config.toml
n_layer = 15
d_model = 320
n_head = 10
n_kv_head = 10
head_dim = 32
d_mlp = 1280
vocab_size = 8192
activation = "gelu"
norm = "layernorm"
norm_place = "post"
norm_eps = 1e-06
positions = "learned"
qk_norm = false
attn_scale = 0.177
bias = "all"
tie_embeddings = true
parallel_block = false
init = "normal"
init_std_qkv = 0.0195
init_std_o = 0.0
init_std_up = 0.0195
init_std_down = 0.0
optimizer = "soap_variant"
lr = 0.00142
beta1 = 0.95
beta2 = 0.98
weight_decay = 0.23
lr_head = 0.00661
warmup_steps = 200
schedule = "wsd"
decay_fraction = 0.597
decay_shape = "exp"
final_lr_fraction = 0.05
batch_tokens = 131072
seq_len = 256
doc_mask = true
train_tokens = 906800000
steps = 6919
dataset = "wikipedia_en"
Each number is 128 + 32 x the weight over its row's rms, rounded and kept within 0 to 255. Layers, rows and columns count from 0. Numbers have three digits each. The size before them is the row's rms in percent of the matrix's.

# down: layer 6 MLP down (transposed), 1280x320, rms 0.0544, rows 627-669, columns 0-159
# up: layer 6 MLP up, 1280x320, rms 0.0584, rows 628-669, columns 0-159
down627 097:140180088124133131060143182109147143135117131157055143125173122121119182101138104084106110126123151106160112096159207112174144128110045100132149127103078153123110112126105141145089167103166147097055145138158135127109125193095112071170077121153106134153081095095109124118071118202117164126116100128106087110131094149156116129087085128162081139156154188113096113221098178156148126124151133173105158132171137184149129117105118163123141089106088152173155079216082136128197117149119208
up628 101:162147139127078141109126155072097164076145135105102082196165105115171116150138157151141131157143102132171151164143128147082123138106136125100132159148149179152123119113127160158100127117120135124155106127119077058166135149092092173089117146146142108147079099106117111137165060107184081193069151164063166165146171115167097186093076101160114137152137161157143149140138042192141138122089098152143131128158167118089118157148141132169097131106184091127148156032138122139157062177181102
down628 102:105101099144145108133093081096130147205098081173158108120098109076145098165173098074141060100161090100197138151142144139049149114097115129172085158153120152137139163080090137127075135131134063135121157101182168155146166128153133111075047100161090179156174119106102112120165153158145121121117113084079144033161157114177128089208183158155182095132109097074156160141182134141125062113127187125159118106199195211142164138100099103150139146073128145191136107153091137101131122165105134
up629 100:085136121111122197131046095147126118070134151022130146188183174172121105094159120139156110079179081144124140110170124122150177180085135088143103155147104156159123160143124202036139093112104137111108147175092123147141120121111114103103098098132140092162125139125131126159111145118128151106173237116159137070136175172164177179107143177122097126111149130102079148063114146117194131158141115084166078128118147090092164164101173149085140160131132187124080147093095122124177136110169157
down629 100:147170132185134130147090151172147108119122142101134100168211134141120116084153137127156122158120128059159156096136112145176126109144103107129105145211143077162110096177152120140065132131164079120120098105132163121143129144148163121187097125152154107091213133114115128133143114149103121104111138076113174098058131114154202102125167052166096106145130150179142147123157161150141116128101110171194175148132178151208136097146185104144119108111150123146081127057172137077085122148120116
up630 096:119184113107159165160136133181110128072121149162127105104134112110112108123107117150107133139083119142152136090113080140171094077155098103132149064190115121127158133111188128131076141074115143088124102140127171129099157139158204123055091115103112130133180108174106154087173101074132113134145127091119160163151106124147106194126153103118096139191144123084105115109099119113079186119061133148130083189128088144121149107080126112119106134129111107173067168104086120148115133174114149
down630 095:144098184133164121106106206146154151113162143105075134066112168158117133115139084167152058156176151124113199132085141139084160168128066099082113094101079141091121142179090161142187120156149128111159114156153089116151100194126072144177114169120153097089139120071112127097099137169139161093151075119140109118101111149089110084150120128098156167180142125128150179175180168148131158134176177151145145076063189119138093147115112156103163094137135125133149126159147158094135129122133039
up631 100:135129115133062096103122120199156093118143136144027209117096144161119086117148112135083146122139186080127107149113108165127164144074127134103155111224125178115145100134165111151109125122123072105081122105144188146148141094169145075139121197165164061198128114132068174115121200157009137109123111135108105126101149108135101081117153174153097197064145140135109142137090127073107127182129127112122108156096145140149098099069112138144136152147187106088161151149173108168153107123131118
down631 098:118139160105104155160112168151141104139067153129147115150147121219131132059101122164125166168162155143175166093103143210098136182176103130146135141172135190156149102158056079129077144090121119111096107150154129168155120083100117124130104098186121142134102116118165125159168106146096165093089084129092108137137163103102127132052090142097134161081108120098179134111142145114117142129165220127130184088154150171109108143164107103105108127106111144098154144153195102139114112203097098
up632 102:141160108089089108098098173168138133115163123113120091178163142158147093133140079169191154203102151129137175131091186100119072129145178119114133117178076135155064143080129127118101110124214069124158125136076099149081130121108142131120134108158177086134113143167118103180163099093176122147085123102115120081091142154081149128208086114092163104110139116098122118192119099114173095073105152144125070175162180138143152125109090151112102148095105069151122130129118091178103120139107149
down632 108:121160158147141132168165080155096176196143092138121142089131106099096159153123159127116133069076168130123150180126139077139113123142138113178103146131188131090078174162059140159133152129105150169111134136136139196114160134148095045158119114112131074140138190106124082107114115137100188176150125105172100103147089139159162105131144139109188100092159144144169080162157160140096096119100143105141028152121150127126147117109104163118121106154120093101149081209163150045126146115097126
up633 107:145088153097095151127146104182107125096134099152169123091170116116143114149047103169097140124069049102121097138136166090154067166111096141200071099139112131085130134075149139071122125182083149122156082173171116151091121131087160159073120130115115112118135081159152148135115171129148041126137091166096101120043129161114078192108140142148075130140093129068151190135140097076134151164117179108040120152088116147166113142174140109160164081187088140127185130150179091119104094131111151
down633 098:053147116099109112092159123078155124114147148149160171119129180168133072125158175072145184197130120064132118192099139160127161150182133092100120149136126118096111156194117148104113104148123147188129081085108113123124133177130094162163128133141112093200099082108120114154128105099142179142122143107124167158143135114085167085197068162089109093156112114120087176095187111124076148072078170066146179098082160101062147178152132118144147157080085133089134156145102182082080063153079098
up634 100:108104126193177122157127118170098107150074075128154066106133152090145126126168070149059149178080156145123180181129141134137143146080103108146067131125088059079140147186131105167140109116121095072097133180122087176099135086136152117178113124124095159089091065131172152109157164136137149103120136146118163086105121094135161056109057134146148118076144094145159151131144155147127143126096165126185123136116153124079149128152191150091169119120094141123148138050131119142094117131161130
down634 096:150122107117123066102094165206155161141106155127101089138141111226105141104151122180070106129080096114105157159099118131120132121115118154211132152168104124160167101132104128127151255075132139072122098163156140164116170042169079127171133118104095185163125126108155120180069128109172136171114157132113158164165100159086119078171183124109122097166119129134102139121149163115108109153127179132132138078170142096141096135113072111119096147104154103158143085124129152125119114156117118
up635 101:102175171107093095083118076108166146077120166160079139107115162121101132143134155110115144138104131136120147132176125186134066169104094132123126089094149176134122148174133121153144156083118188169121161138148131139191094094140107095096160170118172132160074131153125136109120162078143169168060201096123093202139129102117078130146069105122170134125114174148134157127105142117017082128126119124097181141176162087128109100187141088110153113133121091128137133127122155141160115064093132
down635 105:146139117215142072132159133087133097110169066135119138134084119093119125110177172130163161171074132117122120129101170088077098154106132131158196123105116178134146203114120173134138109141199186134134080085172155149128119108128128131101105156136126176079050130190097144103147116136126164086118122119159110147123159121097125142187084174127199143092173170064127129114085162110132103158124125170157149184070140066107106091160138165149109148117172197160143086084104119107118058074089158
up636 104:100142115115156140130086090080100132083096054106069143107106127178138128171153152130133122086133148136088127149084107129166094199091095128116066114153133100122161157129154113084144106198123149076113120116128088142086125118132094100172145129150134140160127155132204172103141185165168090175088151099156118111167127102136111110173165164181101164167059169086093138122148125127107188135118167115121183103138122120134125091126085156113101138112157102149157132124131145182145159190138134
down636 094:088172100103150107098111082134141096167146155110162087070080145090140172234163094147175130124164067124189131135081130148144142168189160145163079129087112082083180124067116120180148134165105086085096092181163156128158110079144045135103094137130149151100151130116069125118164142138158113121091121053160154144145071130150059105100109136082075081174118151110090153071100190136102128094138108161100185133125078177163133108135147109114115160122091101099060143156155141203071120103153099
up637 108:150116091174132126071110162150067123168100117103122109122162121086125112114169112110162115144147145135129129155109106177144120168170152125098170119145144079075061112181114101066132105108140111081080197184162142197152127102129130152074158153147179134152108117101151176161142220086153169121109132104093122140139103090108114127101146072127169124065143130117137173133135169085114127104120137100105077081136162124204119155050117097134180131092066109158177154151088165141150142146112150
down637 104:128171113093089149118133089142149106182179068167124125140115178121182128196107082072123082161087110138153100103152119110109082156165125139086108164139097102166126115168098208075161101098137127136136115127106095121158067195142097168107115168131081156113102172139117192122104102100132095095167172054110118088167171146078129085134094125151116181150168133138164156170145132133111165067160137172119178180092093056154139149136162114162138169139128103131056157132176134095181154111174091
up638 103:109141158106103195078115215121131063121120104144094129113125102116122167158108118104148166130093176139125086178184052154182024119081117076128141208116133140086149119144035117116122079132153170160100088141144123118109119152136125085106063150098119060109096146185105131161095110175134061064092149094133125116155142118134153099119144165100117146130163134119157157108111090131148195124059118054083090137142138173094168141128161091068128096145114135125119120128135064177153150043142121
down638 104:122170131114148101139067106140191137212142117094128124133119144169156134144151097147069109140137148036102124156163154143175111109135064129162051111102085146149052093110168083134152160168101107141149170109109137142101061111155144140140135115134124211125144106153117074133167161169077153122122137109126150160173135124081106106134147141167095172092093159144143080150074161154131093121119123127076169138092167150085077136104133108108134120129144154091130129177108177145128076115181086
up639 097:113113093175127136186068148134101075085094131184091092122159155093092125152048138123047100106067154158130174112101133204155177133095093133107147122118054154125194165154163123148146163113151156134116116098107122207143091106121162140105071197155182131183089159094182106114142110150170054143158096111125078177107089132167148092143126051157153102071125132103122193127153118133157146129134088128113119180103126169113213163105134181123107148132140110108091210080116101138087125120144148
down639 095:132102099061146130119095124025108141127111137146148164141119058134107185156093103095132125114101140087203171160080150135104100161213176091149133139171084103097140169110091115103122170136121140139119114127138154157146102087124095174145154131158037122132159077171140150147120159130087209159158133117125186100095078132099138128160116100160090126163141133129103127143156164133126084126152098050132143106169194155082080120096156145146144115167075147118157071125128113151091164067077101
up640 094:107138142136110119107112159142133123124137116140153076126140134118171121156148107126135152159138139143133080115134144113109102131073144094134126156111185148176122170127143121110141164136143099117138139058146135176012144069164165112143134122159170103136182094079124144127137117153107183133110194063196094155116121147133160163117153072124154122173046118079136186168146138104137147154090107124106135118132201121127133126076130137154135100114104087106125171145061186173134138128124108
down640 098:135074125133140116097143098120130115171140185095166126103082128050095074116114154139162147125147144066123156136148094113080127153175177120120139100072088148064103148193124079154174102116181134124079092099157074116147105184107160134082111116170134154110130167152182124127172096145151060128108155081134143112087180175078106109150157152129087056137174154138210070070147120126183156081148144158133154080133102129122164144079165143161160164110182117093133133165102216114113128121093161
up641 103:124084095066101204136180132054137165093091135145169104113174134126088139118119145108181094168163137141088132203126188104149198084144146122183116132103121133097092121178150181168132117106123147153150138136131119123155112126107157113142125125151102119110103148131075154147114103097116078156101116069126131134172110140054101069155111103090174118079176152128131135084058045088157162117101137167088099122139150145180121119083111163167092121081114133134234121092141151111154142071081116
down641 100:184177149060093144106125165168122161124166162098127129119106082120115131133133167093152121105137182165110175169105103150151083101159115160150110130136149112086058123138162124174138180131164166142047119122112104140160110125124096091134185148133126162110138110104150113103156158143142178121138150043127149158110077138214119187133109126085160069240237150138106110174175115077166110089150117126175094137094107113122182120139108125130175125175140136124157141101136166120103144191123069
up642 103:112136104119137128134100145149112077198104091172129174115114114099131080120165124157135107207059078131108119097142113106138163118079129135143112178114142190020136130139156118148173166199081152112101207172104110120135123152148108128129067073132121102073114075207182131138133112158116119171101093143077169146127143133152123115129127114110168079157177121116125209127139159115136099146115140093126101133134130142179123112061111104135100091106154074128131165118113149123102138180147119
down642 109:184144083120150169192118147133093124134185092151096150183186153137152132124145120217147175168138167151101158146102115121107114148097105124098099070153177111107111156107143139105133140124146117158082095134131113082164181056130107128105103071129132119142135130137136088115136154130140108188090086190167117113155178088086193136109153092082168152144142199198122117092084124123117131170172163102118125151125132118119109111076123147105164126102125090103133144135173073096129091136115126
up643 094:127066146151096079086097146142131103159191110077108074147122100179157055114166183095104142106154118156187070170121142145129162166134121125128166159109112138110148114109093138113097148159160181084140132130162130106169141167088082116115141122173143140176099181145043156147104108069128178126100141146116060158139118102080089087071083105143114091114130130101133150140079114100055149153105117113069119121101115088162173128208165160077135120128157128071146104102126119087108147129128116
down643 094:133089092100225130191107103108131128148125133133107090146148167127133147170097104118121099136129166121072111110144089175075096098128155163155127132179158139142108151126065172151120053167137118124102115048161129146140151158118157158109163167144130150143103136127109153112112104108188135109121056148204108126127072144155196109100137122145132161110111154087079096039148127085101147096099138170098165094135147185111143100100131103169144116164145119092137084160096112105182188118065162
up644 101:124153141131105104124149116079194087107168138129116147089109158171096118090165094147122145118129130146117129101099074088175106128102140137159108073087110156215165086132128111098130193133122109177180117136106168142113127181100129137134139146134167114116110108126177068115111048134112157142111147156108212201152116142188066117119182105131137177068132142073075079072122082112154121136157153100123127072103160113162157114077145081161153140118141134089144113084142153155130167131139150
down644 103:135120118124204133097172080149096115145177160057089135140122171105151113149096111125132015102109144059134124088128186134112141154095080113170145177123110133121132146131125145158156100109163178171100096099152112126092139122160166125162159109114154085062111145161186139147157044103096130122152130109135102153139143080118121141149184114174154124097145117194109142151093107172213158119166098140051084215127145139121199178127145147093142159093117090139114131121161118129115135122105121
up645 096:109105116185113120122166118123106148072114134158093137129104139191188116136181116155144080093139084134136156132170120111147184093129114091131123126148134097142129150178094124090138041121119132099108113145096127107119186124082072135136127072124141095134141161127106114098031043161098154136129150138157127155097174090093163104132170154136048144104095113124186130146108084139100139094048119118154152134114100107081173128110149120176108138154162130146189174183098141113133096112094127
down645 102:127149153123195165197112138159158125091106124176189147168127134069157112140141117130095080105147124125208105098147073146107125105145143171168068160087120097130151124121170164200152141094117061168187106172150157135081207116074181166172118101110109141157085106147152146120146146107092126097100134137054144116139126116130139132096124119164116117058113126088122145190079115134134117110094171130145179152146126093147172175102120187155090112165131121096147163169158150136105146162070165
up646 112:152154159122180115129115137143147107094119145157075044150132151115107157132128126100114138132170110101148111126125149059102163085130116110103085125147131126196156082144149109129151163131122145163121105187094131139117122186144178133098175192082094129140084143115138091146154134142160110132126082110139089155124128166151126113120032143140107136099147072089081158080174101129146180135102132114142133107119161109099152163137193110145053114182112124146066162187100136223120090156089142
down646 099:151152109131116165092134132074118151068131128204110212089140140185163094092137144102062083080103145071128122167117117117167161081200133153152135149122084127119123119122151118047117156151120119142131128113135134112106163136148096171174148170161132134099087062135114151157177174110110142116126159117164083116168093172056178118076179067132105136118144104143146149115105129156129107106118124143092124103108183035102110137209110126081064128153141123166147119123122156120109127092124109
up647 105:112091127133132165183159123132205139177162194201147129158193101140130095136174113123099129153103170155066190108117168142164126122119059130123124130153135094235090130106101181089138117137081153151137100104127160145107130134125110102198128137114116087093111139159127163157175137092141144089120139102100102133118117127100103156115089114127134086111029145085141132104165172167130072136115166092167118111065068094155123129048178192114139137227140109058166129131167125111114124214181049
down647 098:090156085135152052091061140127145134132094095073138172045099122168191105133147090179128209112203128126117157141132111108089121089086105112149123136168089107127133200107125118117166124111126162146139088095111130089154130108087085120126090095192139149157119090128127149157124156116207149121151166167111126128130176101103156144136155134115161117094053104172183072138084118146145180094132111144115125129147140126106132100095126106154102093129139134103064124113129166126131122160170084
up648 099:096094075131147152096107163145132120183169170148145117167117103117082087181138124138149129090158179092147143147132139097120089118149177097183140148135124134167090146100113133134188185072108117127180118146105079108138104154059156136158103186194143104140107110071171111159071031132107116130079148137113067188166061163130133131132136084113135149110172117067067125205141108158131101124027119139128114123129047131106158134150122148105136152138115076111122121156092070146143075114126082
down648 104:106099145110134181120079080126108120123097152147083077095137134162112142116113150138095105086113099154149169100171057186145098132105103180123125116149181143110124112074156101100118154153126176130105143092156143096156126061165119142165125093133158123173146136126148120120086116126121162134101114101127129122092204109129131184076127118068150065187126095075104088113133105112110147189131187053131160172159137045159103107116159115091132059086118128103070093123051193175163090100127142
up649 095:119117119134163113156122091082141134140143187110103121152087114185174141142079114176124180118113028100165130103102187097115130153196154158165138133093167135119086103158057156100094125076052120151106125148143163175154169130095140103091116103155154106178134102159119105113126134115072148112140137149119157134106087154123131138087048112086125169132147048126129087118109128105156137135176196129078141099120143091087145096154117204152123127169113141145094089134167147142147097081109100
down649 101:102169045065185101123150096193100128117141109132143110129119197044154152125115132176148179119091117166085127105105183149073112099129115129141073094070144172102138157176156142114115149096086169119166097133091113126102112075104130087071145142130120143146137104158099141142149122200118200090121117111132129194097146132117132139112158141101063160137084140168069099122129126162129079156131159090145160126128189127167142152145077108102178108104175135178125120119129106101143124167125141
up650 092:202103159137120136121084087211170133124211160118128095117146130195148094116081124203144131110085076157157200066117153164161144115134107174111154132117122126133113099127147068109161067103133072142145103137064105106160177063158102126156164194110118073123083099103158117100119131131104085121051087120117136136112115135072106125136129121118150109111121101174120204123133130179140141123111138124104086060128134126169162136111153234141129098176080095137105151131099150082142118128149089
down650 105:072074193143149113195098094070088156145139116141159187096144120104200152127149118189113096102084100151143163127088146146194194074153141125133115109144116133137185134120113110093161125138144126110091146144123170154130131128126185123100106168164179121177118122105138156116064092128151149173160158156072137080158133119105124103130161218143122145195083091162115114048086123155170092134112117124150121141130130123126080133175118144131160096165080135135114115133154156124145150098188116
up651 093:145113074151137142075110153152166177129144144086124105172112098130124105071174111161140109081135214157137144170098166089132146117124124117081136178162126134177178077146116132118112171186156119180114140092117181093134107119122161160166099133118120209120100102146145144094150102145140105150084163113112110079146080154170081178147138110142136123104141056093106159133109161026154104153090156195112111151130111095109139091094103127120141131140136120173077106075090148052150147132164148
down651 095:111155160136134061120132066150097171106104110111122140126195116148063120065141150176093133145134173150094150146112064155151112186120120101069170114105113132133197127148182083110128164144130106134079173142123114156131049065131147069136093116119139097098084096057151061150079105134109079196080110165131108188123133141146149149098084078160134094124150167179123104091109151158131130097133120145166098176097153121147100099172192136157130146191084134135172109149130151075139205164122161
up652 093:118151078168113108161192110187112138137109118153164061094113158120190133134079088085083189120170108106154110118111129112154103132111086087184089141133132073145214112079075126123126114085104150127118162158147132130100105177116139092155106185094130114146161110122113088100165151148091145120127180137083117157184104135118112155178124087158120127108180161157141153137106119128122096166170145122089111143134146158158123149102076163119173147126098148143136162132160179144132153189148156
down652 099:088171102113099139148110152195121128152117132101079070108089109160147096111109047133107118127035147126101086164095105134140157121128143138140074155146152119126080106148029167104089143114134105082167112155150147083164175150170109081150201098117116117180063124142146143160110100092126132114117107129137146140159089115088098135118122131121075120117132120146105100118136112190103066158125074140095138095146091066099150080191113174150103146114144136085159105114113182143079134134190059
up653 095:080128156121166081119108130174117059163139114107161203144106130071120118122157133090092172114189178176117112137113142150094169148182108091144107046148140122134127109175059147121126139108160096101083066109142189098110134117153090129111084179118115159100021111143116112147147128132145143122144088081087149193146119122148092153141102061161104128097157134080115125135132109190196080114096127115129060120155119134132105166126055135131128070144165151123147129121135101129075147086171154
down653 093:160127082127108205147147114130082097118108171200103123173093086188155137162096117167107071187113162123119169135114192175161149137128078060089066169106096179131200170183124123154120147164138134189140125177092140176115163187144203139158126152130134073126094119081111104112144037198137108106157160147120109113109092106093164124116163148155113124148089074146091147195114071094126096157137163177089127187145130145143101128094155103124077141103159127164153133163103117065131119158080141
up654 088:100156126090139115101201131093136078175099168134118171118089080133195150120139126157154191161189110136161137064169092079133156144126129139120138069118119119122127167109042073115167085186080105147142151177208153111096120080108146126146078137156070130106102128088105084092119135175130096095129125158122120112145116103125150082117139191135127189173192124107127125100185130166128140091147138123126144101143106141120120135088130072171093088131101106121071115172099124130181106158181146
down654 093:107121134147088140101114132134112153144128135127162125092128090123117118120118155150135191124101172137106165149149093083071099143127114157134179121109130135155132168118202136133106095091054159117161163109156137141118201110130140122121108176096132140158131094225116150155140066119104080105147125118168123096116112076082122151183086147136100139182127119089090109109125168153170170158116193112140182122110179097148112128127185127145154136089186088138113115120084151180127127103080065
up655 097:142127120163194163151117117128061138201204120111128096180174201101080150140111111092197182129117146118157121158123187109085114118132139155166147148101145134154128133134157183060080089116071141174099105153135107163116141127121144117122092089128066116122076124116086168095109100146082186135098141144079139142092122134129100167145088146106180121151133152124071164203172167082172153158153118103128171202127119094202143099121102126070136101110075131075109139106146096181118175126157090
down655 095:088227072116141129104103096162166106151118088070134106037114114165186132137138125136102121117152108173104180118088083104161077101155139089100122186126123186131096163165169116114119132140048143158135112143122171110101120154141139105116129219116089125165114108100137139118153083118194146100160115164116081162144165127002137059081118127156091156155134117072110138129119109130134183096061151107128141123152109125161139166134119105139168142156171173142105164120103143179130108110107167
up656 106:149057066107147139208131155150118126187113160074130105141108105152104100120122105108100177159126116167103124060180112158113205105122125150121133190111062152172123187073070066113152154214141119107140121127106118121072163133138103169143086192160116125171105074113178091136080120180190115193149093180079088137189121124131126143078129097127135135091140141139171163120097116188157135112108192069090124110115146091132089101126149070108117122117127153133139121127144075102120077105129165
down656 104:144117114113186101099135152153143152118100153040112077132095122140137142131140130126139048138095138132200115098142165166137154126134076098120130168149143133128154058107133122056088126105138152218068133168117114121120172157129191120134140148147157188136181123118173132135122113096140136102140141079083062083128102177107051147157160098138126104101099171129195143100119121091069085151128111143068137134157183085166136141135112071141125120128130147167154112153159127159140137116156127
up657 108:112097120138122209165144136114108122150124141110096126145091138086100132170133126093140129099185181156135142136072096099137147131109125107053073099117114111079128146144109205134162104130151098108127105189059210115119095092145164148170130108152100093115106119104112177066169193120164083082132159158183130177141134118127103090115125068140163155088162100130143131196112153160127115147129179175155158142187098185125103131056123197151111078160099096096092146146095126157092120088147210
down657 103:143162103160161111147072125103060175195125075138125115126119108110108061132150094167180137103121072127064184118086158092126098152126122116133070092158102126143169062121090104146188177105081169139110123110104141133156111068126115160093181157107132152154098092078083162137137123135109145109121095168139239064154170134123193152093110178132113166174129143100028109086148124108122130142127128186168215140059106039161104056114149123146166158133136161099072153101163061192116099151104147
up658 107:189103129145144108123061141106184124076119170173127084116135118065103132104130165099168142126103135122088127168110132156092114101124127123152073129137094139169123091132059110121169111157133235141145095163137147130139153099108098081166132109089151128138100140182115142140082155109139106093146099156101161105157085155179151095089147079120159093107140129097084116082109142121183127171159116145115067157131115133178155130181094161135112190155106218117109151134137137158158088117126120
down658 107:133196146061065104214129154160103122095093099155146166090113149088173144137135133124115139114106110097176116137126061123095052162100139155076205147127157139113085068096121136139138118110129112109148153120162115193126069174114150127124171111119126196107127172153129138109107198125095110151151134128111123123125170099140088124127125149139144144202166141157133126146197101117174102125091135085226136073107155213134087154172105175153136102191071071088104109195149112146103127165092158
up659 096:112070056139112163123088112086061181209164126103143085116116137165162142142084114122118110127152081136122156251129103085127153096108097123185106121115111081084082085164062120090114179138111124156120124115125075078115119058089092097126172111136141139051130103068136076074157107087131094139153180112113099139140180131143129126137120171082146154212108115147133155146141138110160066112142148160109140116110119162095187161126132200174111100120131165195117176116149118043165174157115163
down659 099:176122188155156095108142130095094129121093134144143078117145131117187131170122132082117144146127140155075170061124116177152149168145140176083145134101096148085181148185146162128067115157116119097159106139170074103121126134173138083146093133136182076156071117148087153143095128167064133091159087134111115146100177208084171113168106128102196129133118132124098113127090108116145046130144134188110123134146151158146133100132145093140110152090107122117092172135164188113156086126165047
up660 104:118123141098062131107206094154142108148145163133064106147146093082095109152098147078097080128143128129198133100107177113084106108188137168149058137138138111086145110181122101111134175101123142119138134156139118154114142036114108097115115166146151093159118135162123136111137103173026146129130090089095110134143190160129163117125120116121079118146024155084135142190138115069131174125097076097104118131107168133161141123193135065123110083217136089080157124106171085152074141110114186
down660 105:108133109138098137081106138168139142119155144104104117115179168116136089110150110124161094166097143092106097168139094117127129125117198143140085095123133158095162173074185154123137126176157162139119121146165146142125110170085162157156100121143128094122145107157176136168064094145089158125148081146139110111132094174112130174103123117106166136135124165153159162166237209111075145125104114162175106105200191139159138141173105155089126083141088168117084101129120148130085162103133081
up661 092:136166157096143138135130158173200163121185090105128144119115148087094198067099135052136214127153122092179120209138166154151096109133147123136111138142205120148099167182112199118148127151140142125132091172140123095163183124118132161168079172143175146115126150135129134136157157136198036111157152054150142135154164079127159118139169133101103106178142161108159166128130102143127094077153113157058157156156139117111134134112171117072124113131130111128110128110146106074091107174179182
down661 091:127085121083134118126183109116126111102125181170113133088121147165134130195154137114098089097118136180082150096091079163146175131112137142141119053141100193112185061095111119129114176131102147073154149067071162099078102121111170078067064166127113167123140144148146114144104135144118104174120058188121118142138126108121122114093067107117104156163152047208127124143127134125140153103182139098077059142120186135148069067117139092136183085169110101128149160132085111133102167110137127
up662 098:102077128118137104154113114126118124175140155162110113139067163119188169110170109079149112185218063079121106106123148139078139109130141149122126166154152104108114190142055112146112133104095107161088141159100130172188119120135140123127121117120160084145133145112138150118152094150096170095073156150134118124113115102164127061072166081103135062143112133111095155164130155120150085076195106147135120133051243101167169115033118113148103137129142187101118096066181139149158107182200102
down662 105:150122189163120150145081089088116155161084169163161090123136172161140138115093105154148028103161098203173100088112140120113132140088096156075146149133107137155104083121089119071132125152113118138176117080136131169073092143094142093130121106082106199074108152125099095145105141101100145136058079122185110190098096089109147139141094100145146106082129125075148174106117158125147101170085153137174191141099133128132070154135198142131154110148138099166098178145126152127183084093119187
up663 094:156143081145083121110079104109099162125112080058161148141110149186133095119106104105095123130160132122118083220053109137133142156098156110028130103174141092111117172165092189082129151149099120128145100090172132122071121063115152149157113141095132119170054114149134180104198104199100137118151149159120140113141092108121127160106181132100122167107044111123190194138115079091128130068124144138134133091162167127156136175137159142082121146072100126167125135145161151086129140204104179
down663 098:061130078103142121173152113144096139043093159142195128140045093124112168105087116138143096091157177100140156113094130111104128141136156193109125143108187140045162148150055172118157161127169099151121124145151155117120177166160143099080123141094139193157200133128151117107185154102129131076108152126225141146128099127172127133121145080082129179131113174144133060095040145097118131124096119136118136171156082120164103153144122103113139128173119143169105187081071080087099102139108119
up664 108:119152117136119099169168081087105123134105164090130137179103081181077157120136132138140140124131111150210155131129119152118164143164117179082109130082133174130140133116114111183159048093104102120149108174131160152088162157169084069186140154130142083205222093159175100066142097092117137186110138127144137109065112141078115140123134132138078042135120181156100140134135138104170139143110175142168197099109095121166146087164147137108045153138059142112066164142081128089109142043143139
down664 106:160111096120082169147137122134145157118120141200193125129134133107123073051138115125117156188167160143080162161161139134170109102116144066168165112090125096121110115129110087113229052120156081094149109174129130172088113150118091121136073089191149096109168084160060133113124098139117066151143154140099091149085138115120120118114111118130170093130133182103143110157083123122155167124089122131129163198163148099117135151212127062140115189045089112141076146080078141118140171109148074
up665 099:058110097098121188129196088147098101103136137150190130091130122146158107109157084129127126130138085134166108219157155134177128131092139093160124062103080113087106179136118117158147185143100132121131135095096077116135179193143141149105170196148132153125123163177122101081146097099130149076141141103134104080096125106171087108146147139122160131133113166167142149094139065093110058099054149070115138148120140146119138179193125149105154145131124145118126110126170068198107130159134143
down665 100:086144131133128138112176098124138144159114089135146120159171155110091140095172130062113178123143140117121164166142192061106096149133174127111148122127082117096129070117126101129093119132121115102125153133129019128171125161093172138141210143122139182107130132121127130163077192101107141083100146055161172147164089122167099061139152080176165074166184077150155126126104147136123167116069089143119127119174100106193105158114143093122124147080160165251130091145135152121098084169122101
up666 101:165163083120123129063135100079126149124124184036112148135115142008096105112122132101078130087106098097128160066102058178114123106124137123127174094143171154151138056113119147184109165186105142098179107089123146177110063107121118087128127095112149113103129139112156124095151160126106119112078110129134103123147098057132117115098098150151126168105141155171106133110159134107100149156115095141116108167147130186153155125061151115116130146131087169141140140124107110082153148167174119
down666 103:180143129061147137173137122152114133110133128180106151112144148147141163154125130138128064106127122139184112130175061117132150110132121157149157126120173087077133134165159080127163132181081088182129101131140137155184165090129121137090164078152121098106182125158064142104152170185131123151142110097137145128131099117101184111122102185146147122140127127175175122041152129131143132174143128130148115171183118130143110175097161170111066158180197080133135155225110103143164120132138100
up667 102:200090139097111106103131083209094158127189094065144123133157152096180101132159120142136088136206152179133134168155100080093117191147086165171169070122099184093074142149114164122109091147099108130115129153092149093102137140161151166122160076084118075177166114158099089130094143145163083116132112098089149147108140101134073147143125135121097122121112080125124107112116132142165178146144138161181140160068179149105111180082101123169124093053145162131176089088113097159087132143153114
down667 091:063115146152103128108111190134135132080130123121122173170104131161124129128145102081105112126109130158102115094174153145110123099117139137072154164105117127125125129098149106162135146134116098150129119107168130090134171123139108115128110076160126166180155163155138080150132069146203123125124114097124152135128147199125145195213113119098122141197160134101153141180109135151092136156166079128156093053150084100141142068184079142107107130093145147121117152112139194146140074169167141
up668 094:074120136135085057127160098138158143108123106141120072097170157090075124099153106195101156054119135170156154156119138172105135194152074127124134140123147156124126138137155162138132074173080126130138128112135057206101125085155199095139135159134096106135141145166124152139130058130157179150170143146126151130114166168150083147165092170107099145148167177148116163133120168123148174181145125122209119137066105156097128146026077130144138146173133142134101187123155125173084073149145152
down668 093:172144137091168130101129105139143145095103126133152107122120106124187103142113096157169116144117126166105110108142141121076150136103150089196143151158150097099116158101021109110100063170128129188110134113116129099168136080121107169097110149138171131153173178158114121085174196137122083134148119083161125097114131182073197133084098178158127083099175158121127170111121096158114107141069084116067125183165124162149132132101113120179097154129099099115140051160197030150150114120099128
up669 099:136130138069163033120130127187085124110101154154079087136150106166141160075126173173183111170135141157160121152125144097143137164137114118140127068101119144155121152097179171131132162137186127114094103148121117153181105134085124167119167106090058124098128171098105113118072129136114172108136154108097133154130138081164082150130153150076113103130103129150155201105118088049112125149113115114176173073140182136200115131138072157103143122075149132146136164115168139142163122143081151
down669 095:144126130113082158147122112123079074116069156111151200145097140110137131123099081074126099108112159164088122127112170129145090118150127059155155141105158112163157146105139082172153161150148164131172150097165140105113128132086147138126086104153086179124137119127163112173095106160112113131138183127128075084151137141139166141156214096108134089149115099153103140137115199097093143131098140097114149083112081185080142141046161124168053101135125194153116099101127093075159096125143098